config = dict(
    tie_embeddings=False,
    lr=0.0014,
    beta1=0.95,
    final_lr_fraction=0.0,
    batch_tokens=131072,
    steps=3200,
    dataset='wikipedia_en',
)
Each number is 500 + 25 x the weight over the matrix's rms, rounded and kept within 0 to 999. Layers, rows and columns count from 0. Numbers have three digits each.

# layer 6 MLP up, 1152x224, rms 0.084, rows 187-311, columns 0-111
539524507490540505525494494538471550465473533474490516494510525489472491486493505491511505515527464538507471509513483477499488529478492461521474468487496484496499517493486507529498512514501515524494529541504483485524491502512565499451506509508548499464484522502507499457520483480518488517510498494483529497523500499516480527525505473522
490494481543525526459516466503479458508477523483476547522469499500479500534517544467454512487497511502489478514506514474481453462517524512451510516481499478520494511507543536437489539511508464513498470524475488516531484497500524519533509495477456502516497539458508529520503498472480476483521499509480438514507499486529549486491473482481
524542495490491472532495506506517533418515493498495523493488520497522549508525490554520454450510515509518445480457443456529498489511478442486498503491478514504486482483488533485542500507496523531529475544504496457552482508539552432530477481458512456519495528485512567546468449483510520509448508469497442455512586575521460447470512527512
499542521515527513532489499502468488478494556505485507500500452526497511505501480509488518506543465479536507489466491504513509456505496544499480504510521516498519507503485481504516502476494524499496463484551494488487494499484508514472473528495498483484501459503501496515510484512488514493506516501490497506475508503545519502479523471509
491481494523519498531451515528501500490477502461503467474524522501493529499536513490496500487507504500489516464520506509522453480478505499532490534558541527469475463497533501496497485519501495503527513565539483484481499520508492506459484471512512478514528462491490501482484490505514518490491490503502529502501487492521522481477533531500
451451514512434532513553500506417488480484505482534489492498441496491448543479509529504488445487429499496531558462494444496476490500444562548516503483493527492517454507501468520481539492482531495501530498505528453505412501498522476482493496456485488527535435528484486502547476498494496509554504480510487507474512472492552510516467464495
514544528459524516511488503501530499523504481486501483524548487440510477519491508471539513503475485504546486506500454483542499532504475528500509497488457547547514503551466478502484475469490540459524484479506503493516518504487519481502529516495493452507499469466479465514491514497484469505499480491516523501495462489489461521543499524493
506526455485464515501458486485493483504493500469514562496518466510485506465541508526479516521522486503476503458500495520494449513504492552513489482528485544468459488509539519531522503478521492546535491473489502509505509483516499510555476532484481490457511466529475468519513500519476479499526440528517474525486497495531483483470492498513
499459510508518479482515536510512457526493486528455510544476439480441497492469493510443517484483529501515499488505516506474511509511469512483496506527533479482480509541525506499494518520474498480511529534531485528534500476497507490461452500472499472476541503524511524502445452477482453510510510494455520514519507524536511478511518530515
530507502516530478504468478470460468481500480476503472490547466476546492517528519531496533447490495509525505501511503540485477532491512471535520498482542515472586531498495506517502529531480462481502530559527511516461456482503515504491478488523515501505452476507468462523475511516519504485508485512434464457443534533483513520522506477467
529525502501500503525510533479572518478520535485548447537505521468490519435504467489507496487503487496561471495495525503502511538477538504508451485530487506470498477480550511518457508522505517544532498493439466529470531499453477465445532489472478504492494489494498477490512545439510520486417479459518470464511462501521475483504581518515
511497487516517464463499514501482506475500479501532463491473491502486465502544499539505486539509504512492494514530485498512497484500481509474475489498511516521485488509462497472474480485519525523476507460505512548513513509509506513477482456497548540494495476491459466470532509552535514499493521493486509486537457526492453515539487446466
534477521472487546488484502486561511547499481470537495500404519498505481492506478501491499542445496482488483506488466505451483516528517502540475461499500502498511516473526533509497494463494486426481507507547575526527556439497562489513530537544515510512474459500463563490548487548499512532539520522456499518490496517511448543490509538495
502492499518491504482525481500492523496508536501525469493557511489487485483523489537495543473519500481531481501464456510462489466504542534486505500489523519513421518481506506480487477498517503506537481478546497531499498511521493480479542493483557494457506467513490502509467507554487486488486495543498490500477435448449523492517516500485
511535515519529481529517539489503477475499483490501462489523468507490499494483487507505546505507554483479514478496452506540518486487486523466523495524468492552500504468502486479514491519511489515522501539471553475455484447499461459516519522503505492497495512481502536515485478516569566466477525501531477468496534453514477507534493487518
499475529447521509507551516490454474539523479518528496536484449478498539525509467478515482463492454496518548452488495462533512513530551538485443489510512479480539469522464561466471529449544508486502510492517540500504546473473491495484529521517536551552517500488525498508468512501515513527488503507457477493497505490512494519455492501454
523492488485539485514526498479533516489521490461521486502529485467489460508503478495514509483453513500485472519491477509528489509530514488447516532486495515535503500475450509499482482527504563481494464509487505504473510498506463511481502472509502498472537497525505508493436540531499502503482482520502539452523461546463496483447493517491
550515514499484459521532524526496519490483472497495511524512510490514521504533486455494497527475487536479487493494488519475508516514516513514504485507493519489480530464470487482458494460544507497504491452503528523541487475505501540527472510524523511506485487494502515496524500481521497507507456498481499485514487507552506509492471485462
538462473504492505511494493528487546483511489496520522468476517471521483499493480474545534480541473457491483496460530513421482481527471525506489501513508462528489491506479420503450500505501482511533499496475490550515462470465492503501513509524545534480462517511469514480469510476482524501505484494463526492537506488499481483573489524520
477538493472560532494476539492526472530490452532486470488509463508487550506542508464513531530500549523502557469488452490497515474541495534520482483485457541465427551513481512499486516528476515534565465504532515502452495457535523471464486463492504504507551454511508483542499533525490493506523485495489484456521510473527533526496575517465
511506512496516480499501504504506511480508520508494521500464515474466472458477511471476456542511501489520497506506487501511493464475525483472489478482502522496504508509490500512526528508536492501514506508486485528526484495515492509518510504501531513479512480519481484505505521494521497459500506486506494509498496515463501496497452500540
469516474543541496524499540519471453508514498492512467487500435481511536494522535560503517462527517460477506469499487455547516507500474506481489526488468482495480527504487532438502504490496486516490504529520507473477478497530487446493502497468505523510511523493482480479479493489482539492519460478513546521472477489504510533488522448478
517505524518517461488528508527526502489507460517483502475528530518515503480512503500482472485527503509526492505516469488509512525460514509522501549512473508529499496493472489523530517477524469480534519499517458529496532518474477515522475521524535500491502518503486463476501471505458476521481479478502480522504475491499486508526488477518
509505537489464541509478505504527494523483499462530515510498490478514437493499533513472543503507510500513423426516527510486483514507506477533503524480457514514499502528517463540495498503483466511483465501444502477524498524556512505513474477489525481503524499469490491483471530491485471507496522499469528524476523493506490520484500465463
455492527530477499511514553501525453520482520517472486475489550514486503528516498496512483526558537454518522502505499479490497467492501486486530518528448488524531504508504479507518545525509500496514459491471487522485491485523506473479487451516506477531536460477531457516525509469517513515517515473510487492509505478519469535489454535528
521527490465527511571536496476471490493503521501488513515508452520475495504523470501501443523505471469476463497455486452525492490534505462498474456504512495488521515516517572478549521557479483491511511511474511507493523467461479458500525469508448492496486502526494479458535536476506532534516534524502485491521495472534522547499491525542
534470451505517489531499448484475486503502455502527453469515521467504444522539476498533554486477464493485507433522462513499498555496529444560535504490502539483455517489485477486487493495529486492513534461491514472496504492477515494509562531550514514490484473521483510443493475526507508477477522513454466520506511502500514488491510473490
560551492483498473501516515522468525533472495483479508517475455450563553550504455495465513488468495504515484493503465467531478537512440491501516497518480502534497510523522527502518443511487522493487473451505516524548544490550551480513528514438500495502463483492539452470490481479504575513525517532474486493481524524502491465441463512519
472484477481504523459501459521497531529446505518487498508465514508500538515502519512507457523494532453501495494476453519523453492490497436504489548528454528476497543502529518435466512537481519498488496532470531469496495488513471520480469521532495516505450506484510544481475494542513493483439454510500532498516496478507541519515526517499
481516543496481539524490526505524504486554466486512460464448439512468485493517489519499507560454468471496535513487524519544498529529524551515483505497520452425499450484498510471540504484415437498514482512554499522493501434493474507478494515461491520502529515471504451529525493547506488526541417509499556503457498527532512563474503490466
424402524472454501517512529461454542483509510522503516515517429541491466516521439546538505491509518479540479535501486485424553485552472520474455463515496475459500481531509492523527488510446561437519474501470561490473491460494551502473486539535553485552517520498480512477538508445507492473534535481464479475500525444527525520527492534499
509467496531546520463481505509498508472525489509520508465481484517490530492525489503484487530464487498483509545479503466521495518503492505500467517455469475488485540503496586458501479512462509526488553481496494490498508473539520506520539486496486499527542498542517518502448519475502522453478529516533503503464506474478524502510541519512
476461497503479476453526512494528536471460542472517493492479494498455568511473501494511462477456583496495529521515432444502513512517504494568464487531527538561530474464481501528505508488511544497543471504539525519484494453484528450490496477475534467504512446499521488482534503510523493456513508489491470477486488511552512494489551503541
500506445489447496528536511509503473500529461477466509491507545490492542460463464539500540491544532467520535450529514478507480483504504497518513491513480498498456461508495492517480534477515526496476509537492551501495485473512495502512480532541526493510484483477483500466490496526451520503485497476493503541501491484518514496490532471498
510483506485479514514566483508548476534475472496478499536513487486512534491486471546479511504497462520492509546505512482521435481475477533532513515481490509457488493512504483456499540542515551493516506451567477511490471500514531467494531496502507495494506468527514488512513510469494477495543469492521472469502476451446519506507542473565
485491508493449492520483536471534477478527461550500514459466539510498526482511499506550443499530535482526512518514463477539524457464542509508498519486463498529511492495519527507505491506455515550502468500500462528483495514496470499528513485508512486544530526513498488513473469510480539508487513487531523522480476545529462451535463497474
484488527530512505502469498516489494525511483495486497482490496496507484516500501514495542475511510477495505485529504497496496513509513482511533521480486498510500502478501499486506519497495468523493513506509497505479526493473534475531478516510508501519495507500495482515487507499483521478533524488496532518492500502485517505500490505495
520519468482540474502478499513557507513534454512548467513475484511446431488536456474528501513493501497507522494477486487523518488479537476513551465477473514507521545484502510510480502519550483484491484511510493546505533491499488497515478488516523521471487456495447520520505507487524518543517509526466473510481505486477502503496515525470
502487501531497500498505526479534489519516484473512502503553473492526481474522452489490483508510484524483494512471484478526489488520469464479499530514464453537484459501490494477509483496493526535509517447513504498487508517529544475512502527500524489485499515480453505466491458472517537504510520504477492538516491479553485531536441496511
465532469459487462465497528505483463488527514489509464462487482504468499494525480498553521493492459462502489494490527531503491531552511509518535494482552496520450559508533509504530451466462481478476484500518543471475483480517481511487563506544484495532519503538506456492480491494514483534472480484444462477437454453535521565504511517503
473463461504513482481529489516522469476511488503545521499463474470478493513476479535501480494480490511490536424540510497523516511499499501508507455500517483484518458488496488446472487463436470559500465498488507466521531506511511484533514487481478527519499495527487507454479488494503517528465539506516501481477491537474500429530479516502
469498488490491525490501498527517484493471477464471484443511463484485474540534499505468477497496482495527524513507509441542491524496498517489487510489485488532480472476496541490515507522528479541474509531496497483534513485492509509514532473498505482466519519543528479525509518500469501477513485506494505520505465528464492505526475507442
477534500476454525505532493477521470495492488488517470489518446494497546547495512491462488533500452487477503493526481507498497462501495544524521485484511461498484526480511510470505546513537520523526492470533450552574512505509464491487490491488487477513462500534490520492494445509477515476495498517488490491439516476537482489460458476509
474531470480497504460513497502485522509562472500523485467496454515499527519487525504499543511515501479465499536453513529559481457514527525468505494490518513490536509506461534485484490496498536449477449482498551477490476520508493559478558481501577477499502443510577479499492467486497517512474474483490504538490495500432532470497514491475
483500526515520497503485491491493511493495515453478511488481524508444488483525485504496491489523507487485516480499507512479474528518556505487456491492475495491485496489526564496514483567471512493545509479508456521423478527506484500487447487497469507450538510467517462526527461499478489516527471548519506485480550471486530495485518470523
478542525512504496500494541562500520530490516478505484510506536487502503462556510518488506504524452495509478540471459488542517516520500480442540475520512482503495554462553511494486499534512490474506476505466534529514506513506459515534578486502478485476497527531519491486533497463525547525497523512518454484481492484462481500474501481509
495525488498481490494550509466500508485517513476472495520482517522469481489452501507521480445499527503488478468507482558488489470505489497511531537479505490485473487538462517523466511522458487468511516518523529516532538504501491497517503478478508485524520527467520516488513513482541517508509483452493491500501528461486529495501468480495
477495517538517473509510494506549492510486451491491482490470517457481462487519473502509509507519501519496510505531526536476503516556527485489517475526493517482518543501534512462479509511521499487512455492518522543574486478468526553480514472490521472510457517510442490471472506499449520568491498517526524519537471521494474478485532495482
506486458504512523523501525464510489533454523500471535490475514483512482450516550432533482575505466454516502498467530517472461528455496472491548472479544490517498531464461542542457499489483483506456524466520523487456512450501481461494501532527477483519536474513507528519481476503483508527505494544459451462513501505503459535444511511477
492494497530439469473492473465536493499497475494473484508489495498465465459532477532515497504481522496500464478501478509481511505469467515546550551492513497487534510511496517497485466508506503488472481477464500525506537511539466520486522547501474500536479515459532492511482482527482521483497511493546524524520503510484489543495493504522
476501481498540486466511524525519507481482504516513453498490508489491508517486480468513481478513547483527496438499511542503485500498482484498501492488510502549454509495506493522509508491486501514509498511513523467489532495505490514546516513460505477488497473481506504465495543509551515465496458511489527483471545472494496442521481467518
540554439524460520480481486502515487455530500481485487479502542499495507510512484525496522518517517468540488530518497508514468526508490522487517471504507508490461500486509529498519503479492478530507459514530507454507509518511521555480492510514495491478532480530473516513489499526497479464476474501487490502539474523469492488501468526509
475494516520457540505467492483483534566512489553459502482477473503501476476523491491509504484476531497479518522470503525529467467516480544533465480493479501509480523487556503512485508493519502471461539465492457505514507494493486541453495522528500497485489515522495493478509491532453508517501512543494470510496548474535543475490487529516
520490526469491494499543531464524553493474514496474524538523490488511510548503418501431486540526512493488526531470494506531492509516485485500487504501523527468486469453509500520510482480465491503526515453524494512503518465479494510453482469480501491489453529472499480482554480500537510508487477502479466477520471475502492497499505504524
501526507556513497513490509514507452539498532461513514467529494529539482505513481484470457510497477484481500504481474465468530438487481462505519471526526503539482497449494515532531488515480496529509524550478495494510522484524533488518500480490515475505457470480521459495527533520521516495493474505458507502484545472471480532498544536512
524524489389451515519464537482487521492466516559496532469469541488495486505475481510528456521509448493490475472511529503517506458506474493522528510505488534500508480518509508518472507510450491492447460445496475537506522501533572516510489524513496497500488557512512488506527491511480446476476462453517521523484464533548468480519414505499
442478536517487465505509485479477497558514509474522444526496498521481435500482465489509536486479490519528534524538486503447480471534429525498492473504491537477495512518485523480473523497447520510502488487524481508489517530489534482518535533452485507494525479475490532531504559485539509510523481482512500489525497473507510522457531490483
508454482513519474486506519486499505553491487520506484499504505466511455513487498506502515473508500456524512531531462479490504491493489465497492536486458536510504512508485532526494518463475517523483501486497486514538507486502534520487509454511530516534514513540502478494493529510502503540473504487491542504491490522519480472541517509499
503538491525508487476513503516514452488498526477546533455497525475502503520498486527532491478489538454510500468525488491539478473477473462494465517499487509565516476499464514446491518493501523473564504504521495489525515494531476470504492523500536485502472494462526533485478515528542513506501484497511503506501521499435499454496498481500
461422478435504483449471489420457473474465478508468527510472482463498508515475478535537576521554524455530513485553456524443508519508453528488506474466474512514470426509522495493489500524506484510555485491519477532498490469489514476460533505500510471551513519523489472504495514498436499535530518542519517491490553519533528462536495525510
484504471509468542455495509469558491487494468455527510471511466506547503516525496465502558512502491510528542495501470483495502492505501502504528477506480499491498500502480516485496541482529491499536471504505524519513498517519514475465588490539523470511514507490498497502474462521479496548454541467492550455502466524478473518483507503510
475513482557507556475502494436476452513498481530506505509520508490484501492491473499513533497494509524504486520511508492526504530497523523519503494488456505501533468499519524530452476489483473531503519474480494546499480502513507488494536486472507496494504491528519471512518518471483524500511509482499525495466492479472506507452513506481
509515475480503525470507524539506493478495493512536511478529520478512534546482524494455467518487507510500474481500525467493495537523473491500482462492495465527494462507536477499499488488488498545534521496521503532489473484504497508486498501485511491526514510477501477465476496493508483514508515504494524503514506533503479482517480542504
517488465481487479503521507481495460471470518498511476472518467466486570521487489511483481448533455500521501459452472536523500472514452503505514497527472527452523506495486531458473444508468471479514516448508496498503454542465466502489483515484570480475501510486547530483522489496489485510514518447526522497501492472486503500480502525487
529521537475454527522478514496516497541482441535470471520467475514509467545499466539455507504457507446468478510519511506524506481477564498458581520489491502490463449510541471535519501513509507560528501474526484483470504493538529472509451482540456481484529492479520488429507539455492499462504471471481472532446466490466528529456492511503
484474551530487508573494493523533542492465433506455511449520525492523475443480477523493516514500490527531505482492508504568495478511511494527502472521483469474518496444561466479469523523499479522444508480534457504512539442548464485501478514502487424506564501490499576472486470528497470491491501489492481504472493498515477518498493499532
489475523483546498512522492537513475515521505558515489486522525505493559523536526462450472500526523457484515520485497506514493472532499536507465486555496481483519487493511458519529495503444506556493487495484518474499497487493544470462414512521487517517504462523450548464500474489519485550524525477529476473450463496541507496500455510511
497501498514500518506475486490511475525471517540469479490506468490499542473486471531464504523519456487490525483508498481441502500531516504477477533515444517465454496506555542504530512514536533492499456449503509548526493481527487514485501486510492526486523472440442489534521522502464515479532521540552487477477508473515541465508501486500
521489432475471513528513521464466552446478512484524508532488558504481489506509523536541539487471561523546502491547489523435435505513461458529533475480495484484499541466492481502532466461540525558537497521470488489528494471543534504542544521509464500501495512535469519523488488499450490463496467426527493490499507467494454484508487474488
542459470476537481453507491487532484501504507400526453509444506486516521480496460499503559493497478518495491466555471550464483481531517503477484519523522485514516476486503527462491504526469489521545541489484455510528494494517483520472540528496523458488451478495459468441473533494543500508480515535478492532562488449494509500465443546533
481501498496563498494525488501496493495522459492479486491525485523504499490509483506533520479515501490484469510476510522503524539491500477514522497489509481544539483473496511485513479480540525544496508492514477539486532462502528499445506511496512519506497514476473513474494490525511492486520484517500532490525483488523492521497484484510
486539508517526493519451516498513502542508506495476506510491482485475451499501514530480502499510485468490505518514502494491477489474491553493515487496488470495487512491517508503492476493524450493459530516466480478467496512514515490536485529487478503526521522491503473485472483516511513520503517486527494537472519473538491522468499494476
489510493458457507470480506513483514485514479496536510499459520489505493501529488464492523512485491457496497505505510499524493532536495459490489520535488521479488480489517547507486507517511527506475476521508502511524471492491520517467506533497531523493507486552485494527509504536519506493482465501484490490483449480482518511474510519490
500515524507484509508451455473478479487506529484505459489496491476486475521523490490497506491522509483473459491469547513476532520518458497500498530513459523515461506512472511519504499517525519493519479488495524523435496501575476518505493517506505485483517462518508531503500497464513468451562510497495482495525507425520513494491478475463
488522542501518481510464529499504539508508485528470483524525531503481486462516451500526524516496501535507465516495471527481528473516500498507525482500495522507512545491472518497490517478514519512507488485492554533509489471513448515527497475526508500514463503506467511502491506506502466510494486492481475478500501528501491505513516476507
502530523501534460560502505486509515467501476465497476520517493521507567504506519509483499519509508477545512477493474521456464476539475501526471479513480525505554515468527493490494504498512506479466492508482531537456526482472528489504462550548531517516475526469477503474499486525481500474532507474475482471507521484513504533476490515488
483481512473461524486473531543486499537466496483519531518468513538485477510544490486539533485512507511517477499520483529508459498498455538488521413494552533470514519465497500493497502460510519505480537540518511480521535532496507498506507469500487538455496522496482481499461511459512523559520525519490500470514501502563515520543519494476
463498493515548485514472481482511530528523533521487489517431503495498471519497550490494470520520515431459500523487501494561503456487450461500445498548497469515441467495486496476497491547468482483452462464495506558495543497490483475480475459491525497539498451543484485469524522525515524475511505460506507548479531478475500528478489473556
516483405536476470503500454484464501463486542472510481441483524499470500474505504449509478532497508429525475559493459456494523526472472501479454500510503478523422475522483536464526527541542531575506502467530519491516525487525490448525468472506474493513505480501482507507504485484500512509568494526503524455548482534556485469501445519546
508494504499464481525488503495459512494467496470501492545487462494534507474456517512465499493546460515474474541504469528473538493462536513468521498499467505510502466456482487520503555519541524502498506497452490533532488476493554485445521507480482537526512492509491517533506499495515502540493469496520486538521542462504523550497469524507
473459473530506508534511526512526527464473508496495491454572514496488542505505484522578500512505486501549479520513490480544490526522475486504489527448503507490505485467469487494503480519509485473518518519519494503540519487502476524505464468504522494492507534498551487515499496489491496533484499490535461495526482493497484495485513491495
507498510550490502538495516488518476503500473492511540488469467447535482499517494482503511544528477504534483540508515510564529519543519527476525461517506466470511493492531529449487500512495482484463494503517506512496516463502477443458512531508527489493541478490506479508529518482475519510497458509501500486470495523500480454506514493486
533506529500491516522506548483461483497507477497516474523534503537504530490500563508502505511515481486481503501482503505522502500502513529480512514509516507529506528506540500501522451459507519502484502493524510485507540478522510544504520473454507493503513520469473478506496496500538500498530508477491517512468503486518444538515488484503
513493506504474510499519534500504525506479510498486498501526485494482505499514493488502519488513512520505495509514455511503496482492511511487487504490491500511491490508468477496500508492500500484507505501509460525504515475537497477495513516502484488514517505481480484524496494498471484492537516507514501478504449502492499516489517482504
506486515555522539488489484514548537452500510506448498549535465494512513512513498524509487504504474512468542514524505503552481498481483497493460479497533524546488500523530490505514473516504523430520527508505498482536521498457549439537517462471520506491530481466491531492495560408534510533537492524515495506451511450461551509488538479487
568538490457497460471484543536520533502438510447488511481523546475506460479447495492527519470492505455490484484532481504516514504543480491538471524523531545508470518543540533529495514512462496471479502527503532511483485503481473490553470501491489521498522475481518500495503513540502507500459520545466477537545488500531482494473510457551
470489520516497508461479526525521524512523520491520486512484505475514483472532490485512495492504510484447478459535505515477490502526526534499471489521500495483440489484563490498496525516492498516539459532477503459498487508510474506525462491528505485524531501503522519487508497492514494489443537517480483501517509529477485486467504465523
503527508522476458482539498524530532505507486510527523516490490511521486464518487472470481497494481457528485492508512541516511530496484521515478498516488497513465443464471509542517503496509513522502513531526483484547520534484497469486512490515472476502557499536504471495464507473513498492516544463508520507457517465505516491475513464468
480475482523521524458500518536517555485505512494490500450510473504504521495508486494501506483496494558508490488507487460513459543491463480507516471495525508481460465482540428493475458490539548496511482484491507495510551482498484506466490493519503528479518526488502489481495507513485511499518536517470516473497493473506480496523497503557
521526442516500438508463519475464577513518529523561493478472509511469498530501453485469557479525473528500504521560508498475478519537509489454508443466490537468508534458476487532461492503508453540491499445448454545506527507575478531532546462565508533513485504500468480525500497506492504447471449471522498452514528497498463520502415446516
528520503487529488495519511578465514571475532482537487487519509519501520506539453536486507460507500549522494505544517504498489515532485559499459441508533557500480525514481534506516525505526490553499510491513516547494463516553504548512474437472487455490524481515511538475466504545485502474486501459503520483497498518481460519486501495538
496450470472455494501521470467470501477521511500519499509506470512493515545454482542463517496516496485522500484482548505491501503469503506512479503512485515474484527534507504493472490461436490508478503473525519514516529502496519528495522516508502519467480477472457501478514540506493532503484464532541485544511529505531552479497515474514
519507523521493515501499505468511492488530454462501508512539513534492464515545491512502466467507528493516487506522523479501509497473488470533479480541489510504474471486511511522526508527488500500509505492475479503527485474528556518506482504521536500491506483501466526490513473468505467453552503508495507508489476462484485521481501475503
479457460508455481542501461461498527518463475491462480529549505473505492511436516520492521506498477448477539510498507537469505526506484519533503484497474487479527494490456506483483506477545545535528475464473486504494532478509492491466530520494465491522502521489511491453555501480475501520509495496511496484491527449495560503514464513504
521477509519453549542474459465529497531466529523514497491496477490479485459544539457505480521532517490515528469482538468500470473535493488563488485512539527535435472529558491460500520518473501504493451493482547535496519460557530436553477483456526502505553494487492542499457486467550523466492514500510544489510480484549480494513475465500
490501499511460551502514477521502493511496489501509509537509475510495494527501536462508531535491503463489508488519499447560547500490515479509519496496508492496497504483466499489500490490506493541514511538536514474548553500531516480465516477503523477485507515496477512510460475506527461494487477487475507502473529504492499506501504552497
447475435481535528492453487475436475523497518527485495500487490519520541436524442542519519460503462488489547503515470520509505461538488492516482511464476502511513467502559515518501520499481475504497461486494481521474502470536520497506489463510503473467538522515465501505520518507484527517444522510504505500494532518450481511496500507499
459543458456508483558479456490507500519500524521506527481537479504461505494504531501536498542511478506493477511543517504519523466532443510487548457503462496491509480527508519441493484553540480520527508557510484470499481491475461533510523506517517479499498502468506520527479491541508481507489499502481510488513484477503505465546487491519
514458495494508485516494522496493497509518459488495452487514503487470511499511474486516509537494489479475502498475490484493516498503476500510502492491449493474497512514523473468508515521489511515483469500500516491486532517511530469504454494521514489512553511477482492495473468504517516524533522483499511517479520450524480511488508504498
495470507502473512507482510512501521541486415523502537505490483511487548525484540507493505557477468522485499491487470527497413503467534489521516498524513499504536507539534564490479547508442487477452497496492506495522457486520497548545512499519463472489510527495468511509484476523475510507502477482490488470497521487561535523512505513522
495515517470481501482495493502504499527526510516493502497462517464491496532478507504486492497492508528519477492477509470495495504506517485496516506474494542485464501495503488495485491495517522459514480507523485531495510500498499502495515507510513515521472519505506521496519499487495478501537484527485486488508501468469487475512468495464
509447550475522513454483512523520469487436534512540469498491499505505491480488476447490487545518489492554518490505485509489509563529524597537442491498479510450477480500515495511518503484444518515476514555525493511479533496525541474489513463549538501472546462452484478515439466476491469535497520511480531480511511603505503536492469500464
504470536475492516511502517479466471571470529512489523495522462516504485511508510503516499460567450510521516506518506474461504454532444500476496510517506501487500474486481514536500538539491455484500455501476486550479468481551480465506537499440459536492501482553483466498524522433483504481514467444536487511450558501495530506528460516439
512526482495534514487496509527518535518494519478503496498473484511495496462499473468480501498535520499484493514497500500472486509550502517492500472504504529530502489516507510530483480509496484499535510475518486505488488520528489510503543462506515479487498508527506468466494481523499532538520502516505487481500458483499459468502466488489
459511512525549538506501466510434509509514495479515454532519480482532457478500487511532493496504517483446475495475492512490522474509502532505499525511516509466513480483464507514498520470522495495526489507513504532477504518481544481496482458499502498505529531481463467493479523511511509538492511516497503487495515505525530523483534466481
494489500474454530497494481487549510494507503486491543517537476509506507538528505537522526520459506462535471518498509490530515478520501545500512501533487459470508508472477494484498506513503529530527531552504485525498474446514540507482495515469505484485517522510485505497521520496518456502493514511489514490493485480508548505471531494488
613514522512498502517531482479500525489467522503466458505470489489523480521526497468512487552490494535501476511450548458462515487515488452504555490494493499461450548514507549526536466516436528496492523442474532477522540459513496479508501530446532480499477501479496494480512556532512534479488520518492507463465474473494505521546488511472
504463535487478545525505496491503426523479488496508471478493511514511475487522458492499458503490512475490532456465456543482494468470489505522473516545463535504501495505470476525490510501535494541511488513448486523511460479547513475499482474508504504546493491463528522501536503531447528464456505458534509526485503516503483549498519490513
524490493502472465505493504492504490473505495474513501497518493518502532461493499498495498522516512488530506459552470467554515488476545490515496540498492497515506529516460539456515491488490542509487507484475522476478512495496501494489473496482498505496520521457495469506461513501467502501511509504477494518498497486470518542490473507483
505480530480492542470501481466492464523502471502518515488512516498518456495523506495492537477515478518472438523456493522495496493552495481515471481481465495486545492493524502530501503510553535544516554488517513471489498467450529495535510480539504499518462542496496516458537562502486498466444501507497523475497472497496493503505506524524
552540525510467474484527516458546475520493483484494508510515483476518502505485479489498424479507518541453503545506446535497468518470458514513508474511492494513487471477520482515523504516558462507478496487517463584469509483525469516528510512518515478543502450486479466518520499536482489518492486479488470499523481520521450487505495516481
516484488487474502538476542514514481498502453481494526496500479506506446501518461507486545504479488479473459537476484505517526481503490482494508518465522490510498503524500528505523515464502493510463489515467525464485507524516504486555499485491480509521503513490490504481482525469504498494449506519506521463498489516511518499481536486526
468485469491484528520510487502463497522498511516508442531476515493540490484503549532503531450451513496536512512536519507472501491482538510511504485452523469496475509518506532530479509507510459512487472540482519499515449529526571479532481496490542478526561545558486500484519482510490518486484524428510531530472492463458515451514508472534
502452503571501499482519504475516518515518528472497517541501434525476505514498489533516481536544481501524503565515557458503496569520473493503501422496487494503485521490551527527533496454494499517484484494482488470507507529495502480481519515468474530518505518501453522455518481518495491514530512493474483430477538447527493515526503490510
485518519484484443491546504541465463482543575557512516475514493479527460480511488521565500504444519525498477441474471506425465517512509488478551475505504532481503488495478500515528488472560480452533475527550474500487528467513524517511526501499558550539489554529476505547470517487496515478500491473460509483483511515565498489523532505478
478484489502504452509541498497538485468491465543478554497459497484461486546497492500470506484458481484477546475505522477480502525469474538499510484527484499527511477505513525450470552544482493545510526511507469529495503495483516452489501531506523519532479520505517496499504453461511472504546484506512445515453496486514518490446500454548
502509482497439542501458491550524480531496441547485522485498538468520495486542518495446511497514529480489522494539487490489495473518455499537502513459462505503471472498479492523471515487508499522505482535490489464538468509479502505522472527512496511471496473506482568516535496457527503495473468517487480504500478483485514484520476517513
498504531528535523511499512472464502480494482503485501511452488495509478518477503478466482467521502518513511478490502502461450503480511465490482495517517500498484458490510500531512550548503529505538531535497503524520495470542492480495468479520476513490516480475479549498527454517536491498500503513479511462494505529497500492507500494486
583512524485462451489455499494487516513540542478512552521480480499485489507538514516518529552452515514485513529514513526528501466549507493543458444468486487476508496488557502508527490516529489513480470495502509444502466484493521486517480486533457508525529516521499521498496483451491499481472529447507470466485473540465475473505513582545
505492487492519472495467519508558513484526527497497474542491507472456495524524495498511500500488494499524523496472479482494452494511497484525526502507478474509496470518488521507498473515474520521464503484489499532538501517477517493508531494509522486511517481516522475498502507488524535510500550505490534498510488453521474535475510536530
475537490533470496483528526487506494538495570496493503503502553496494476527522495513508523466457478538524462506491460489527497504482507511524520508477491497473544488523523465523474486529488503513496508520464540491479493512517496485499491523498506521483498493484532503492521513506468475507506498480488497476489497487495512540489502529500
538487527567529487513499545506493505472533467524502477490484488517512496511473503495506482524490475543476498541495530489488503498468499492507527480514501484507502478471471485480488508489480508481500491523490494523504482489494515495507516523538482499490500479485522520474527464550496490494516475480495502535496516466498492485532461463492
487500517476522484534490476454495500478535480434473471489496515515482517519490520532498504489480496522489540466489515535494486497482480466505456518467509526547498500512517518430516529550504499532522458538511476533535493514484466499524490505497512465543538477453526478507453481523507508518476469527492532525522513469534489518491471497503
499533538489516495483488527511459492508494524482497523515505511535510509500516451433501503472515522478464456452478511521523501541548513497489459527536480497480511502498480533440477519489531474480541501521457466541513494519529479459484447565465498476541520491457532507510513512471544487483497530528537482450537516529534497523496512477489
468519468491484479469533460485512537469517500490511535478537505477452531474496516430494481478490491533483494476504477526477425548521502484455488520500531547529522486513493527463462499504497526489482527431547509455520531487516433535460556495478462488481526496503513449488483507555524493497475500528496469519471496512492503477499448496560